From a checkpoint of a small transformer trained on Wikipedia: no biases in attention or MLP.
Each number is 500 + 25 x the weight over its row's rms, rounded and kept within 0 to 999. Layers, rows and columns count from 0. Numbers have three digits each. The size before them is the row's rms in percent of the matrix's.

# up: layer 10 MLP up, 512x128, rms 0.0982, rows 423-433, columns 0-127
# down: layer 10 MLP down (transposed), 512x128, rms 0.0239, rows 423-432, columns 0-127
up423 096:519547511543472490528498481494504492472486500487520496510468491521465547535485514473528480506479507488494477512553496472513491470508510535490535466485481507512489503530479468565536517433512485504515517494495510528432483517506480485492491442530539468478498507499534480488508509526500486505539494511521521503484506484444467485531546496445458538495494494498497528485490489495478494456530
down423 111:519483512507506463513488529545515496489517509527468503516503469504512487472557514491512497505503508412517503476471512480533519487479482525491472435472491517500515497491484483519491527463497460505462478488509527502503519483522509567525509500497528471522522501515506520516496541487476506479484536505500492485520511450541448504454506470486480557481500496532482503526480512523440474510456
up424 111:492488467520499511529432496493459489487530522534491456504490524535482530504526534499502468483488476477517457480517512539518489484560492485490504523469482504455478523517512472515517487475500512468494511496480525532451491531438529478531508521494480508521485474480467466449480533494501525481508489492534521495493483500535459479542485500454500508495504487547483474510543516513489506513557
down424 110:550466477516488506472542466466487486484502474457479554524515522506523469537489448478514526479536531531524508524491528533516517479494516514523494450497468495519523520483501472465500482468519496506526475505519507487527523500526493527482500466497547505461486493515526483526537484482541506505528537511457507539482500472500482510507493525494503526504464546491531447470480546489517485467467
up425 083:476531487544512493513534508495495514480508492505506462505510486501531517509518496502517523445498580489490497514501486507527497576498489512476515513474497501487519496449477485513461534547493544522494515500488459521491458527484481469495516535521523504482547515499459473462508539498477533507516477533529478490510415486513488505509498490481536517464495461522470504531481504533501496524507
down425 090:505465534502454542491452468520534508526528495512533501526501480457489531515497492457503533522480473499537495487449555468492496494494470473522524492503478490491461505486514485492511522503515514469481487470529489499523488512499518509528477516470464469517489502493459496492491516468518454475497485456521492510555546527471519504533425500453498476480527538506526504518464497506504537484496
up426 104:522473480502527523536482537500475513467511493526500513514479542500533497520491498485455497479496519516543475543474475498454505502501474547488521514461478492502495481456506554537512482466520502560520485472556556529523523489512453509506494489464499494497502500511484510509506552499485484514514491448483511524530503513533485473458499475476478510513525509560513475508522545511460496479491
down426 119:529543454501481487490456498530492517456506470536514501471484469527518456478468458491522461518529465527521488510523462466506467503470503457482481476493485499517492485508516473550553531505492539481536536461516512463505477520491529499547459497540523470488536508501432530506490484529507471492483491494455492504507521515506486504511509478497518490488502517474470524529528516503490523483517
up427 099:493492484506509501491526479490482468492524484536435492500444539512490496523515453477468468486478477538515576466510475466510504557503510494476506510501511518507537470526530533509489510516450524506500515495521515503504491471473486524484543519511495536503483501495523487519486537528450536515524454479490523477495514516481525495478497499479462499488509557492504474510532444531483474492533
down427 099:486487515479495440461456513504486503514457549492512510518526486482542514482538518501549505527525496486521471511508489510480479494517484527554476520470477495487465528456469504507512509461517493499453489473521519519521473556506522462510472470502483500477512508474494521495512569476527515468478506513513499499542488495529484528507512523488520471479482474518490527515510569483511518495441
up428 094:518491527511501470529539515475466462489523488457510511469514481471489523475500517472487480476478487546428503525525508521473449530467499512445508496493481477492528516513485543496485513489532461500497512480479459487493446504483512525555496482502487517493536495486520503509492509504487477529522468479470570459505467526509491476476528471546499511503478504498544511486465475495529505531498
down428 088:505497489534556518510489465477500505531547501524527468523489496551542481515492491501491492530519529482538505514449538449495539470525474514513475490520522517480490452502546471497518467485521481491541500529515522506519499503519505496481527529490528542499512464480497515472481464519532497462477491523507485504466502477481532517536473490498465445456458514531498474500553487514515515478486
up429 106:510429492484519459488522534486512482465514502464544542453489502503519534455487523524537538466502468515560534512527514510491504507539452492503553510493512515489488542494531541499497477463476519530493507502540506478512499507508489513522476542522469494501505480505475548505512527499459525481492505478484507490510498502531470489492520457476518510521535474470480473511511469513511462476470
down429 090:506557493549507553519447523535488481507495518495520503530484483516493523516527493485481520493481526462485449479477492485486473501543514486498482477508477490512477478466457501484560469449492511530502553462465522482475497500494515480474488499503519529477498493457497486510490493524499514487444492483481518512537570489504508473473534511533479536515520506501555515480479533520491498524514
up430 092:508505499516444497520480496505512490512492532481514509539488504487533510461489492530472487484485481552506496521528510548475502491470481503481522517517510503455496519469545516526501503506439511501502517492510469475469495494442475480495502472534440484461511494533501425500548466504492491510468500503520500507517469448500493504480539541530515475483487515511540494497467479498485483441461
down430 091:481522492506510520530517487488496494509520478553481514518483460508503483568518517508465498477504520469517497479495462488580500510458486502474484530499490428527519497512520493511524489516481511478481485521522552511528540501531482515537547540489534530510463551473494542509507515475521495489498523530500532465510525487494515508479499508489488495495487524550524538518544500490532472509534
up431 091:508466503507535472489533522496504496484473500516530534510484489534504516491556464459497499526518493512484494512477473493524547488505528490436543557487510493451498505486505443446465488553502508527513472524548499516494497483513502510485505497463514501548501540522504508460468480487483504474518471492495485469484502489507479505517515469494466570523487506490473500450512516458524495504481
down431 106:480539519493536479477475486523505513503485485511533451540546532494502501489464513493445488473486470473536479535511477505507429483505466556537455497491551464513510513482551503512489478465517505501534511479502502524502518532516516489492507512478483539506531461458528488514496490438520520531500534505494473496523484525511486521490498499474534486492503465470510520550496474503482512484510
up432 114:504493522468527542509526482460490509500521482488474527498487501517476491486478517486517515517477515521502525511504472536502483510485492481484479475457511487519529481488538463552504507564517476481515472491425524519526515484462496517546492465528499525509455482509493487514488513517427484507479509467520523508498561558476524458492507464477477493523505470502516480498496443495465491505508
down432 109:493519467516516457480497500512482454545517501474509499486505474515496546455523500522472509482495496482510533474501501456509519459526472456503493529502509523505505544502523486498541497477512533495478481423520500500495512491562539484487480523519538500517492507510508512532439478510539476451493566491490500462512486467536474501465474502503529516489495504509554500481493495492530532501472
up433 107:492527507529481482516498531472463532518461495494469533511516466526507520544509516502503528472500475540551517514510464497511541492538451459493480491444527486502511505535491501509516535487443489520513535488499457508493456502515514503485501484491502470500501465503516486453509540505536499511471499462496490516551502463527478509464542504535538515490488474506476523435490509508483498525460